Weights of a small GPT-style language model, trained from scratch on English Wikipedia.
Size: 12 layers, width 256, 6 heads of 64, MLP 704 GeGLU, vocabulary 8192, 13.3M parameters.
Architecture: RMSNorm before and after each block, rotary positions, no biases in attention or MLP, tied embeddings.
Training: a variant of Muon for these matrices, 7255 steps.
Each number is 128 + 24 x the weight over its row's rms, rounded and kept within 0 to 255. Layers, rows and columns count from 0. Numbers have three digits each. The size before them is the row's rms in percent of the matrix's.

# v: layer 9 attention value, 384x256, rms 0.0606, rows 340-383, columns 0-63
# o: layer 9 attention output (transposed), 384x256, rms 0.0219, rows 340-383, columns 0-63
# gate: layer 9 MLP gate, 704x256, rms 0.0616, rows 0-37, columns 0-63
# up: layer 9 MLP up, 704x256, rms 0.064, rows 0-36, columns 0-63
# down: layer 9 MLP down (transposed), 704x256, rms 0.0153, rows 0-36, columns 0-63
v340 093:123160094120132141113104144095109087154122101144141143177171145120134137148098142166167168100144125141103164148076109141111079112162143136115126096139146132126143132129108109130115150145144096
o340 100:155165150126137143126113153119104171105180125101148075149139184123136159133110136116146164125101138159125113129146125120116114096142111137112117093096108139135153154118112132135115124134153138
v341 091:134128123122131100104143090177101142166111109125125140107142105105155134184147097146125153070157151136137138085093149131116148165108165160116112138109163138090112141133152167091155101135150152
o341 098:145131148113195126098156147103118169085052104100148136117188156106148123141146110138149113090145106090126146110140157169138128127148132113111085096184168143112114113177152108129173100099186148
v342 096:118136178124103122127123164101129119141090148143123168128161134123145082104125101154112124104146136082162101114124083123140118114146132181095099146145142143114137122116182107155141125126066154
o342 102:141147145146110159175138100103141123122140105143135095114126131136171181096118138113137126093164152135142107153129108157147072127140131134127143093104151140077122104120131068153133141134104147
v343 090:081158094104144127145149083139122146079146138090145146120156160117094095144129122152099125145127172125132111087067142144138128163154124136145136168155146143131136130082112098121130113106099130
o343 109:114137147088135133119140118144090098143136164132150103122116141173097139137087132153134134141114137143156125132133141109153109138156153107118141158102118130152141111097139131125104075176128141
v344 088:114143120118151165131127109092144089139076148131104134148130123126118116132107176100108113147136154131093163123131099132132167135137128150134217157150125162119180119072096132143120121133163110
o344 103:107131112103123154166110132087106113144113154116102142174122143125097081141090129137151140138145163120099147141106105124153115127083168207127102153125115106106119165107110124099132106140153125
v345 085:150173117168110118078185139116104151158152126118138126123188124146143120141120097090101102142108101140094138134148114130089141145124176129161101130124177101130129145140134139131129141136140138
o345 100:200166123164147091111130149113155141121117141122139142094123157093138143128150114132121131121117158141113119172110149145099168120144155095162143124134140110126110171111141158102129130120084113
v346 090:116174125159106134123115122158148153183122144163127135108162147160135151160085147140145132117149119128126081114106166108133157111103119106142089071091160113110148121157175115111097117114131141
o346 104:116164111098132114195159153149128139180141157121110136112138158137139091118136114120151113110108058142118166101122120138117146145144126103150117091102161093127102156159149114141114144099118129
v347 096:129152104141132138132117124110089154091133115113113096125104110139180128140120130147172135106126129116145105104123117138112103141143124111103145143115138183132124098106128114117103152086101116
o347 098:099107124123115155122166103136193076119143108116172119100147145112117144143127086137124126120153114158164132123131134096152099117123096167126139136118125147160133145127092106120115108127134148
v348 087:121164076089179108108138118125143110168138155146138086132098151112128110143128150113086103110095165075131107127170097135147124145130069128135172135176105147155141134124148080125134169108078128
o348 100:146111096145144131132118136132143147123146106153160154135137124138138143184112130116084112101135167152131149112148100092133127132134129116135114128082108142124125107109123119149160117111110167
v349 098:151143110160108125192146109120143152144154129169157103127107148089125143103119105139142150142126104132096105137140131153170176158170148093134129117117116181123101155113115111082099177158151080
o349 100:074118170126142123120135091101161092147153163119130099138108182116121109093126135168141098160115091138130190142132077134168165123074131139170137172136149123121109103113110103123111127090121118
v350 095:088108161154136139143140141138148093119094136135169133157103125107104121106107141138169100118128146092126131126180113113109158133139158108118151172130141127135110151138131113102139123128113133
o350 083:070089138122135142133146120118126153140151125150105160146123104084149128128188126104110109140076148165073127136123108148147123154132109064134106122157141129118127155091131122099118143153121143
v351 098:126133140108135111128071118061128155148160135124156115095144117161117137119138159136106137126138101104182133126155144142159178157105106099143132142154172080090164139128168144082086197123131138
o351 109:137150100132093144184124099110107123164136164129164150114138081148103121150123139116119083116127091107146112115136154117184146121169109127128119134153153110159100124140135133106079105147146122
v352 090:165104130149116108107101132142137129156178157111120091152113138104140155158126126149100156126128111171159108080129147171112117101154129129168141119141111150109145115150130169119159140141106145
o352 104:128146138125155114095088182139121109178127122161118128106084135109121150148114099124093125113159092118128125098146147152156115157116091130127110114146128167164137096120149165140136096091130154
v353 095:163113111132155139153135140092112149085161119148139122156143130081136120157160111114136160134132119104191100090144108146125130152111123147120194143153113151136117131134145122124095135125172163
o353 103:066096170146134146094098180148129164117134157171122154079168133159108107153120123151108155102124118127117138161136119137086115171116099180108169117142135150141094119154125129151113124147100130
v354 090:133104085120103136107131110143110136124124104152127139124103163129070135114143101130102142119138118117104188141115092128127118138117140183082099095108119169070132113148127122134155111111157139
o354 099:159111088141125142113141146141121114120112117191150126102127116125117167126128147128124121125145048103152059159177096132127101106127126143116125119098127140090118099149125099110152142126165091
v355 088:126138147142134127148137106109119136135158103157147176089130084082114145154102141094152123132173110155093084135112127129115186157138132148136088131181134128128102145107113123137128194114134132
o355 096:101138128123117158123168140123143102098158150096111144167131099093162148161125105107156100100134085151133126131091090117124122151144152123114123160140124111120080142106128127085154088126142136
v356 094:140109119127120119144140108138136136106180112135145094105103149094111140094130139161145134115122126161114184112187122158111122134114121087161120096120109120125131092111139098121126134107127133
o356 106:126121135137137115123150158158138101143133182180144079090091142133155140091127152138129102128107092107123119148144115160103086181131134119126139126104136157155125089108087109122156162139107098
v357 090:103134161159160132118145139109131124153108117154116164149134132127133165159097142143126107106122115127110168109082131120138103104135131147090123118141110115115158110116115130115117106151162097
o357 107:121089142108161125096114094134161136158136102135099149140073116150149147165169116136122145096141082114097111128162126075123161116132132123139107114116149137140148134135109149143156135104135167
v358 091:119107146132133127124115092107113138157103152126083150130095104111116153141182114142144134140098140128116091123126134126124112130127171157123160079107128122140134136098129121114181090127085120
o358 101:133099132155113094108110132093143118107103113130153113129158114110144111133139141126143112110155169190119111117135087149146121139113131106096128124121145126144140100103133153138091114104143151
v359 093:119150107102125140148091137147098121151131095171123136145143125131150130133081147116159114093153133181122126090116168148113194094122131129137123116150123104078144127122117138140106102129140123
o359 100:107129125122124081162134119109116107122128139139127113153131151159124120109125129136174135109175092159102073112073105144153127100152148096122116146102121126130107167159138120120080093126149114
v360 090:147160120142125087126150124102170137148102154094159129143127114113138155139140104145128118102138142126157114114125150138150128117115151143120074129116155117087112089136142124141155109085160131
o360 102:130146167071158094133141085133121121145104142126117139086181172127137166123112120163130111139178114117145150137128101127145110140183128129115100127131133099111165114119121105118140147113160127
v361 093:161104105139158122158119086166144157125117119136084079131140117140127124124110103076136113149118122137152113163164126163122113121131151151135064096129125127064115137157140150145078108131091116
o361 092:102099128167131127117154120116123129136102111122117148067151111120123116125144106118158131163109156153093128180115085139123122129137141122145148122117075127151137169172128120122149143157118135
v362 094:132126122158138151097143090106119123138108134110121143145154096120163138096134099112109086076154164103165149108068133114139097175167128177144128127137149091121169112135131136129109101121142158
o362 107:111134095124118135128182086136178103095127089124080103145144113152115120140090108112111112128143088122136123149111112112120102092143167199096122125119117107093147164102131144122145090125135176
v363 089:081140122150116091105108148123166137131156107090138137149101111094160132161160160116120097130166101140096139143162116135108157113098154114113117122105141131119101131133153148130126145106152148
o363 091:114132118165157110122094173120111153169151113125147168154177091144147114151137156126156075117111179147144099134145117121126135132117137127090123126139155182127117120139137151144149145143131099
v364 095:092127141099137177140125150126113164125123137106132131128067154132133114156153135140148151139114110158133143163111160133122173139135124089158124140153117159142128094142089140130110148133136147
o364 105:091174159074126122148113136150049146110101173132131142118108149145153099169137107114114154118102102136105105187127126161109128109114112142133124127149112155158113135169111153136118131201151064
v365 093:105128132129118144145089134115115126103143147131127132097126151124127142114149097109167131104126141114077109174113165083091126102124149140143126138145158146098114112144127152105128138123167125
o365 105:143142117124130127123153131107171146120110107167131085144160160109124107148131131118149125092102089132137087168093124102081143147113112097121170124157122147136128142118154118094119137106197144
v366 097:098136105090169105137097135107090146139108113151126127174149126124121144134156113150134099135141137099152138188096102122139084143146126128138175113115113148176140178107073096133101141120092158
o366 096:066136095125116119106119129105151145095139141123134098110105092158105124150091118146102184122127150128116138154115114164165143150078116140136166192099138114130149118140098126126109173172121110
v367 096:138130159132141140123158089160123165153113118153118124113122114132160125133103097122107158162120137119076109175085171102111132078126128118139120146121143120106104140129158122159176082154118127
o367 104:195140182148161119102144165123134161177105116121163135127190130142157139107100162111091123136088141128115155126169131154119127125117184159172113096126127124112136123138093162122162136109161141
v368 095:129110098101108152110132102105115111088116131159143183145091128137173121172143098131136144164119124151119145115090083123084149118136129162119112129150154104132143137095135100074093128126200173
o368 103:116130144112134198088126115142122146049118131178123165180150088116138147162120115162106116124148109107134124149140156136084108152117092139126150131117131121100114047126131144151149110133145124
v369 093:154194102152145104126143085131137122096130108119109133140151124129163163121140125113135145118188142164116070103107140150165129075108115109144156103101106094119111135121134138129153112121094133
o369 105:097153112119158073118095137105132104074146112108134096096119130105138123134127110125145078112164099124098104125135132112148135123119146152141122099103134108133093134135123101168134066100116166
v370 089:143120150075124150156106120154148154108129142128129136114153160153132195119100117092139134121127128159103117158106169100159103155120116131115173117139139154119118135112189124126150113109163076
o370 101:102118136150122093060116126122134141098142163100150150148095129130152127121115127094120071092133123134124137118139128116155143138097148149127132148130118108063124134124096116119140088131113138
v371 094:150141138134096129098115167129101099152156107127104146088120144126143161099131139140158134102149124119127104128105118175134095117119130154132103136132186118088123116147166113180139120165134132
o371 100:135127103152125121129167116060131130122139158113109140117142144160119134125113142143134168095119167116133148081126093119119113125117137121106066125081122122132134188108113112175144148179128177
v372 092:131138145149124149143168149126112107141109127092109108111156154093135150112074166153138100140121140132103171131126127142099160129154105102124170144087130123116132132086098142166150075160123127
o372 105:158081175154152103128171125113109113114156131065098092132163159144128129100137174103145134123125152125115142092139103117113134120131156143113135191117116110117142114136105142114118140172119154
v373 089:114111089146128186125121103117107141151113108155154135149172113105117109061135120119158130067165132117133134139115146160143119105103107145135160099155155167123130126166134141140097130116165096
o373 098:110107122187133117153099112100100118123090107158140113141191134181113111156150128097149126098144142103127089124153169129125144116118134181103176161127102132115123169118158165132100142116120112
v374 086:115125127128169128093146115112166114120147140152123134146150089146102154165107149158122151128122113106146113132136127121127114104126118110119158139137155119122174132122119170098133158150144180
o374 093:160191150089100124089120118118123166130140157126126116118140127143125149159109101139133130136127143131133119112128132135133124093126150160161130128122119120144084207124100186122170146163113093
v375 102:130129148129112116127169115133142111096082113117090112089155128181092132129094102129135142117114142066156101105123132062167143143133127104117111100143179088145169161131154104105121110112118141
o375 093:117112096114120104121175115150126130118097133096127120146151129129140150127117126149094164141133175075147115101153137124126136144142107113109127134119106099123102117133108139143115064150123127
v376 088:103109098130120108112108113138125130087168072132090163118091113120122112139172141126182162135090140140118110118096141167139052099086121098114139112067140165123151129114098105107112089117131139
o376 100:141089119140106104110112165152112094162130142119094145103131108157057149108173141129106164077160203171111117107133135125140124091142128197123161129102138159128140159143109138183137131152110091
v377 092:130131136145126105173104159112104134119119119148155094102112110080091147118113112152111143100173104154100124109189110095106184148124115142153108099131114128127095113127132142158090134134132130
o377 100:079114137106138118117153115104134135118124102096159092098129109121121160140110124151134125151099136170114100126123065148148139173123147071136123123126132123160141139150136070132106148146156103
v378 095:131129131120133167122150102141162117153158148139157096143095107080134091143154114126106168106154135145096133120149133092144109146110114171137081135135119169119133143108113092136170148128138099
o378 102:117138139150119150132181127128092140138163208141123111104085112101154170137112128131142142123120116136137143110124094139096117156098117124127184082128088172156099116160103125125109114094110117
v379 098:132133160128128123163112125117215126119168109124147133145147184054150120110107126144167150103122125101136155116156111134138113082145099156149088129175155157106095168130087156118099133122119139
o379 116:159114151114152108140148130155131144149139132108107109120098178090134113147120145123146148121115123082091130129131130153119125130091068106122129090157089141115125126125084126155080145124132140
v380 097:130127087205126134121166097132167127093124142169139103128147123131144102133096132148125094103113131095105144098166115114140148156118111124128110111106154113125125092124145084123142136118143159
o380 111:158156127152148154145150117109150138082106139126156108119129102125101141125111146148140149099112119152129110121136101147148124143153159131151102117106120116143082171123155098097073132095121101
v381 091:096132075081102118108162138149122109147115094079146099163133159125127117103120131138138177102156114139188116116100109139120126094158130152162142146206101138163158136070107141178116153103125143
o381 097:129154122160133104126115106165122115143104136103169072166143129147141110110145112106147119121103154074108128107116125097137113113091098146081144084124096168135160130127108142151132127119110147
v382 088:091133110142123118111130152129154138127164082081171116146132100112122127114117130136121123133150140139110171127153132114123126097108156117115123136103097130138113104133126194151104141150068144
o382 100:122126128133138085168144111161152112143109152112125118129150117130158174114100168089148095156127097135124135116154077145111153133141099144143133149134112140159156112107114124092140123147133083
v383 096:119145146150146116152140145125132137123121154081135129152055113128102133087162160136088144164138132118136131130140105083092181164168120144093133142099120119134132084130136129104139122104118131
o383 106:144126103173150161128122133127105135206132134147089118137157122126133134128095136131101074196140165117158114134135109123135156131155084116138179156144136124154114079128141141105176156161123118
gate0 101:096101151116104160137134078123125079125081165131115114133127094152150120120143117095140134142137149132099140124108108149137111094095106083129105136134118120136068095094115138114148095128160165
up0 092:190153126118098152145129146133166110112121128169164125121133116145160176133142135181156126100127153129162159152121116123126130142157101118114150134121208150113151176112096168115146132111083112
down0 098:097119138130141140121148075147144129105122160130152098084136139164132167129131129147114113170182074138130113105115161104118163132125144129123094137137115103167138141115142137120131123146118142
gate1 097:099155100094143089099092149160124131128132111145129112105175111109119140152115118143153148115120096111094151128140090155080140144101138123102105108149136190121158087148111118050174115146148110
up1 096:132091097156169134135158140149115105128099066124155138144111099123127114088133153141130082111139087130114124124104087136111121138124144149116130129130139128074155095125153122125099137135082129
down1 102:121171103077103093076139099130142142113128127135124133146118155138129124151140169142141168129152155104125127154110139140102110168146138116089123159105121098139125137103145114081140129101174134
gate2 104:125087113156128093117111125140165121159100125126169132151139119120162152182116126137140119125117145138079174092155100126108119099100082140147132142121094101146129144075113154033145134109149096
up2 112:108123150144123104103157134154132132139113141128126151156098135108190113129137174147147159104139109109132142146152124125107171094121158163107176144137153202191179098120142099108136143132166135
down2 104:071109146124171078093129104113140157156165157121109105131104161135167105139141196145142107097099142117120078132148150108177171103178144141099143123139122124124134124143104135149127137127164089
gate3 099:131130109129106156144073074157157148088138142181137117133130138128135119153150122123098114149104157122127162136121131087113155156133168166126122117157079105148088147156151134096137161149132134
up3 100:169139122123143166104112141138096190103133096127141051095122173133162135122136113120141124127088145093136144107125146126162086116115127114115151148115132168123140122145103138112136148173200122
down3 104:103113158136142093121130121093157108122094113082163181164106128120112177097140101097160126157164139142100100158101128144117103103127119119139141096141118162113110160108156129154155128094091160
gate4 096:096157145112161118113132144141149149097133135112133129165146102132120100142160183122115134111170137094135127142112108091186122090111117178124085057124143116158160136134133159107166096170145090
up4 096:122126147119126145134141106095164117144093138162150137132142113099088112122101093140140108122135122091155170107100141094057115145160157099167143132137149174115183084138131155107111128092120147
down4 098:125116105103152114141132112146108139144123134090118097125140154144136146115105158114096150108106154122188107091139095127156170120097067112134120092154133131159132110135146139087148131139128084
gate5 105:163154105154158110151163115126125146123133134123125113125101150153118131135155138142113155129070122132142137133165092112104121115161153132178104128124134126123146091152137117114081141188107122
up5 102:160159124143145122154137132123101080200115119168086099125123101122113129126145151142165172122150132149160139155125093092150132140103116168134122129156175123105140112191163121117078123128162118
down5 082:093107096132137117154137104161136060144131134140122133150150167161131143068081143115116125170121121157160135096131134172080153104122155099151114108127106099112089109149121128144129135157119133
gate6 096:114132094128146146128144131091134153118139155146092141129094135114138185137104089129094128127122101153113143104144136112135069092127118143101122132133105105106147129164121098127181075195133084
up6 096:172126113143077109129153128100067125151134084112102142152107140148121106125115147137171157127094137130128112172098108139075102106132126136123107119109059096124123107137138091171134160126145124
down6 099:121131126111141085123095084106118075150120125146117133120151104137134121108120120134081149122112114105117150148159091139117159099121129099119168093173163111124126097114142190100093141102107111
gate7 102:103143130139151104153142136160130105157128141118119083130075159073131080128117101105126098132119145140126117118122155173138151099127160107165116131120098127131114168136131110130126134105160126
up7 106:116115135126119130106123096099105153140127140104163147089145131110153098146154107129110125157151107123093107124132149076118100160160093165118151107145099121151179069134157162111154111104102129
down7 106:108128132097150148123129166133140117138139112146137139121129137152117120114177116117141127128129138101150094133128174098108072120109142097170120147145095143150115145091135082101131102152118105
gate8 101:110158133095081143100170116132131111143112124155118163139072153117095154171153120175130110118112129142105171183151127094121116116108145139124105130108144094158105106139139110061116174121127116
up8 099:122143134100118137166110138148127100125102131130138126108163122138140147125135099165130122150061186102107160091112102126093123122116111158105100101116115108122136096122132148092099144132118164
down8 100:092137112108131145131154121128149091114080134143104129127061127164118141133148146133135141139158104179127107128166142148131080141114127180180126126126113089100111069186107118098098116117133139
gate9 105:156112079135170142126117159140141104084165155145135143117116121140162143131121147141100165127151166107144129118128141041146083100121123161110091143108117130175115147074137108163148098144124129
up9 099:080165140129160080092109144103135144126125126127116149105142080109126077147155159090148149106116121102108095116107119132147116114155120134118124115112111145093150156155084155110105140140102118
down9 105:110068131117152123137130082148108097125131145128167126101114153133128141130103104112080132132166198137125171117142122119135152101142136145149076162115140128102126107150131127180146125113110112
gate10 102:112161133189100086133114151138123137105167141126112099114128086108147129103134159176116129145156155129168144104095120133154119140173146132129116118121146152093125146096159128138134138143171131
up10 102:119069136111091126136141154128150109150149108106185129120155110152110090119114136142115141116149151113079148132140042153114147104099154168106108150137173130100101094130166171088127155140120080
down10 098:121131120092153157155125078096103157127125151130113131117156149080130128137155113076134153146085120121080100154125120124145131110119091141129104181132128139147126090112134143162104086120123137
gate11 106:165107128137113157141127135163145117081136110121120143123174126149136157184146127138104134105124153101125122074128116137140152163088141097133168129114132138121105132106144129093091128192114135
up11 100:089147129090134079121111116097141119144138110124163138085152142104097180122160093124140131136144195150118122109121113123093100159147134105137097158182138124123115140148101102119118092108127105
down11 106:168042136131134129163180117165126112101132138127131139182125124120104094089135143126101112096128146112149090107086134185166124078121148123154168139132142112102150113109164132097099121115115133
gate12 099:129136122136159105134159156148113145118129145109117119127120156146095104166123130158127118126110171122110152097122102109143121125156071116094136124133129143132079144078127167153103172137117096
up12 103:105111152121115105124090167150158147163140137113104155120156154108089117117116151107138138098112134129137112134099120158153101136139138138117130127178103127118120154110150148120107159132106102
down12 103:139135146092086107178116107093128087123122127097098148109146136176135124099147118132126133168079111122123131145131134093137110144135121111126159121090137162127158137120095113114097122143181123
gate13 099:174114144118128102160137142133094139089133111146081099110170092130112149144138140104156145108097143113076092156119160159142141136114135104108134105152151131091130096107142110116148107134142150
up13 102:119091140123118113139127092145129160135146139139156112151135144077123098190163114152092111156125145100126122112138133126115122063150133108140123123123091116137136097129121145099145099118106144
down13 102:144129144148097150127121186161122082105115162140158167121099109105102138101133160124150152099143099171118135147132142103104103125114114152127145134112122116112133111086127157128100088145140105
gate14 105:122150101136146139117094154102095141138100152088110083109155154101132122108175132139105132144128157097120118115115129144096111101154112177103136123144103099147113147106108117139140106123097145
up14 102:135174126130125151128101121136077106125139165119124108141066098122148091129118111107156114164147143103099104116142157076111103133138120122109131147106085117121118147142125130097130151131129169
down14 099:101120160121107123115151087150177146115194130123124109128148140121162089126050117187094143138081139152143139137130102121114112109128137147128140171159129100122148134161157099144102134088095087
gate15 092:151141116143127128122149135117118153134112116120125080156134141105157105135118142123118102150124121087143108156183164133136106095168136146118159159088098093131165107127132137167112110143117069
up15 089:142143125153136123171119098124147154108132176117133135112145096116118123113152123110159117148138176169156125110134140116119146151147129117114112145143148147123076077166097101125102136148145189
down15 093:155144136116131149102150143114102099131126107139142167086112124157132146138126144127092151086094102104153135149124090133128099181120144122150139080158155128109154165123120114088170135104128121
gate16 095:107099122147156091174066113146120120113180107120092160142135084117101098126131124111098172132104162129143156163139111091116155133158137139122113136168134131104103105106118115113137139135140082
up16 093:110121119098116107125163113141119158129087145143115101099153139182142140140104137087112135157136116121101104113129149126148149177138119155113160085139154109123122141132135132111130097158058141
down16 096:141098175126131159137075157097115087113150133127117128161166137111088106086148119105127098126118107132121158125130107101126132079146155117140114133152093134135125164113137140122133119127176149
gate17 097:119115087109118143145144155102141106153105105142125139123129182183117105138095127109106189094094104173087132123114127122169123138154134123111155137134124170113127136096110150169103102114124154
up17 098:106127133109155111127124125149157144085118106143090126139114132132140045126172170107127169145130127118125093153135123145157125148136149121099122147147092148122137109132106119133134104098142112
down17 099:095104157144156141082152123156142117110156129095103143136143110170100193152098104145113072116134154107106177111145096151126117089112141148126084118115113097134134151124154075138123119160119142
gate18 105:101093111149120113128118132138161194098121109121131130136136127164147115128158144100108126136141143127079119113132126109135131119098090139114144143176120103117095154126116140169109172143132110
up18 105:111143157087102100110137116142085110152131138080117153128116203161133128098093134153135171143121156114167112137108138166127139102115120102114121115120131146123171130156137121140119137138148132
down18 108:125141153108166139119160093120115104130123218128093162096122142119080116100128144123124119122137135125155110087157079134123105162083136099150151119118130105075159121129172128120107163145142136
gate19 098:121076090128118122148142146135127113119124128116106145106132084098128103126123124136139130101157119136109126146117110139127120088101119118129120076111181111124083130126115123142117144137145102
up19 099:144114113141129141113108129129124146098190122099118128105102127143125114143088104119106139136109181192154103138099139156130108124135116158127116146117164152113140138144095112110144121147075160
down19 102:115141139107078136089167122172147116174128121110156109138134086108143122112113124152178070179138110127139125100155099143160114108140096122145165123106126137126109099150144136116098117127151128
gate20 102:131171132131102091135143126106127148116089147080116096102110105114111159167137149129107153121103124152133119095132168114118098097133158160121171123126116119113098158089116124106144144101091128
up20 101:117112123089155113122132141139155117131094085086085138115115132141112156110120146120162132158117162118150114090163111111102105124098123124138124121126142074117107134149127094155111134147109180
down20 104:125094160124101114120088127122141131117153117160119085107172081155092076085155083118130112134135160164125095149113120125096121149158126147131118137166139159186135146117133097107131108148148137
gate21 099:114121115115135139118131117133079088177137134138132130132126127119104121136091136105150127149120101109178176159126148137170089162095160149112139131123133157110139162154120076146148146147160159
up21 095:139179133094101114149167136115115143120139105116078108138163127193106111144088135149108167173122129123120111155124123124117110184119129119092096098124088101170133113120139158118110083110096141
down21 089:113114082151142138126130162121145117137116103088149154124099142140139144092141101120142122079145104095135117136113123116134141144159087132142146147128141149151145127140106141097157098137192103
gate22 099:132118133146099145160114111123099117163097101125138139154116181119059104140155083111092149071139125132135141114149137136117099165126126146161134116122094144129155088157122146102131132139140073
up22 097:166163109130105114160111118144122096157122107089138069127174157104157158109098101133119125138081131171097131149144160131143143159107119151128172125146121158100130096164140111129096107120095169
down22 099:100153118170150127112151131170116130139112138100136131130098135098088094159126121140138112097126144120134107104107094154138105143127166114147127173153108109146123135109111153142133149138110156
gate23 098:140145097131139141146125106096120118167106097144103119100163111094147145126102116124124131141158122161127134121160127135143143137151138148111150171146149120111150132169120129149124119113128133
up23 104:117118128144154133108136126097060107140124159103145137117141091106107128087129111107186123125129123130156106101150143122097188136135128085138110144131138141093134172136135127145129121127130166
down23 103:152182129159126090135157089136130144163097122180109163126131142125123160115078140117095177091132117106126116154130136119146104118122092143109154112137178145095107104094151107143116140110094143
gate24 104:119142110159120113156118092126136083139143153151110156087143103152112141103098114097085170138103145083134108074146112100125149165133141120100108103152124129152137097156143187128127157158111114
up24 103:165118112166138093078102108132143122101172143131101143122129086185111117115127129090093134137117136120117131105080140125121140133110104157113134177151118115147101157112101147119138153111081091
down24 101:078110128113135129119142133084120126167097147117102132152136137075114108132148139153162155138152165136114095116117116144144116090160123125125138115113173133147113118151121145112144121130127141
gate25 102:080143111137124155081118097106142111137133136098143105082117144111113138176142125092157121132122117150135123128121133160136111114157147146123069137112114139080129102100131148126154179094136130
up25 098:118145136134118111108156148112130113136131141131127145103124155112120139132129099130141112108134136120121126104099133127104154128146160153128121122134159123119148092110141123145173152131087160
down25 098:163111119142150134131140137128131167148120143169098109157153142103117119113127135132119161147135130148117131140179161153115114129128101079126116122145117117125125088081149150115125073103126126
gate26 099:125139169124122144111159132111150124144109157166115165132135091106143129113098147154141147110144182153118063079175155112091098108161112172115112150120157127129133109117149118158116102130105111
up26 095:125139076125112119122125155125163108136128093169114133077086136152134139135156134099139108126137132135130130110092128110170152087134122177111142125119121099122136088115125104150134135112074104
down26 102:123119132132077099074124127140133158143110137113193116180144134163163135119099131170094104143093145108174163143132162159144151140106134144118102115124093134147136122138125122096097113100158120
gate27 101:137155157165186115123126162099142092106149122146122171090136087113134138111095169129164127143134111168123122148132142134137110104105119152123150138092143107134141185127113107136155093142157103
up27 100:132149104155096150141132099128120164134142120120109127093132144175124156123117114182087171104136133150143119133148108121144158097146093084125136096150137145158116143158156139113139088143088118
down27 103:118098147102107109091147095132120120116137093088131125097077118115133151081136119171135105123124117116125119104086145121103115148131097141160080117138124119131140098154064080141120151112102099
gate28 102:133102136121102143099117124154126127142107135134161101169168138171120101127124152121129154163127128143130133147128132115088143170121120090145147138144109139159138142137117094117135226156090128
up28 106:132144099131154125160124127157121134105136133157138130133120149139111135145165130164167148132164117146144116084135089140143175149155101086120121139176163122144120169118158087113067141109087130
down28 104:128089108100162179143118162131101148085178126096107103138137126081147123112116122107105103119142099111154126101156131152157090144147138173134109117162157118108090103132087125109129140147123117
gate29 101:118123118158102149107113168136082132100146108101121117109108137144135148129140143137081089106109122116098112128125180079140130156142101137165140155099114125138152138108144098123123129096168103
up29 107:114136101127150103106161151136082159140110130128163136133119137086117133142128090117101124138108100134132111169106056125136124102094105074103141140167144183129140122132141112098112130155088127
down29 094:091125096086133116093156146139137143165120113161129130113130141135123109146119114099128133104113096106109101134130095116165114150104119084120173107153152143095147094107140132116120134123134131
gate30 100:085100078109110128130134097146114152130138111151112139071097098132111105152095107154127185132180141157141127164103112132130095130135091112147137127125147143105148148131110178094148131083140132
up30 099:105156093098109170164100155149127118156139123113125056113150084099124098144126159126113094076107122162148110133160088080098175092140114160105139141131133136138127132163136130130148165134082119
down30 098:143097092142089159106109145120138144138164136135116131100147132147128152103157124141158148157134138142105093137122124192173111164106123107104175131104107149096197120108112146136134134113137122
gate31 095:145142123125148125131161129118123149104146076130152100100124092141153119140123103114156139081090107094117106138119096159144111083103126174148146131178133141168132134129168131122118144117127121
up31 101:142098095179150137100117118130095099135115127119097129133149145102121138091170126118167182111109143105146097119146120118113141067140098153135155136089114069107129163082152163149135192129114114
down31 107:159136136162102112129161125137132118152083143124114163130107127102141167143141104095135148136106114170118158133132099117129131109111082104089120124128142138119121095119129152150159103125136073
gate32 094:133138112157108113175106157163160119101148102143114150089132144125098137155126147149120131128121142099143134120132148134165110149097093123113114164112153111126127128151160156102125131105135131
up32 095:146159111183120121083125140111086137163137127106131166144153104137111124132126128110144111179160099156157188137130110153144111120147162126112139109138151153119107112124140133152121119103135103
down32 086:147161164111149093174172131161151112116101141140130150124119178100127112143133164166116113108100165109137126090150130118132106144137093103119149097111146111123127162159118078089126139130133144
gate33 098:126123142153156083093119119124150143181140118120107098137139186129071109167133111123137170101103117118107087122115125124157129146125126143149091136116128090133101129135118121107093140126162154
up33 094:172133119117079117145165130086123146147156118093135092110113146123115147123117095139144137190161115107113111130055157113135102092141161124127103139122163128107170141154104133172115142188102121
down33 095:131170139158126159109121162204099159080145096179113162103109102117148134118136160104115102097128129114118160154155145157141167161127137139145137130129092146134145139096128143141116153109134118
gate34 098:105163156117155153177105124138186092149131120116145116116127177144091152092131142101141138128117133148140132151129182134100148136131145127154127150088148126132102134123131156110118096130124120
up34 100:127117091102162115144140127099100124146147083111136135151109118141117113150087142126143126081115134120132150134112125102102107128138108107088084118127127102142144109178099111081142120119135092
down34 102:125082127174151122134165135161135143123124113154165142142151152141124164083117147127088118098106072089077104137143139132153135120154111149171112133098129177133134141121173116154127109129135123
gate35 089:103166132101114123114128120170158139154115123130119113085133128158116200108135142079098137103124150128145096131111103079122125141123130152099111154115159113117152125111105127143138132126138131
up35 096:124142120157118105120187138123151141131105121142167130081119141187118150080175158076124181086112148115177115122153167080094143141115115114121136147091165140101160162121104164134154136156131176
down35 096:154142138174098111130160109085108126100103116148126086141122137140113120119110147136159149128134108149143134121139148157129184126148111078153136103115088148105106116151123109123114123141115177
gate36 096:091099138123119129129112119109152111139140134104157105124096114158096088135161105188103110177151110149072141110105125062150135107109101123114124090152138122124122095126161081115132155140150120
up36 099:069155163096102148096152163164102098109150154152135109096154125083119152109109171144103129162147139120122143125088135077154100167112098131137158105143192117143153127142081080134094127157109100
down36 094:141123111109110133179127124154132098129086074136108136186129138112112125107148115118091098157127173139159150137105071133103168149122162146112108140150136082112137160105153156109112155110133146
gate37 110:117109131124093108079138118133149163129125149127120113125108102135112136157184106076155104156071145153161094116121144169114117121130086147138118117117107112133114075095144114157140151143157130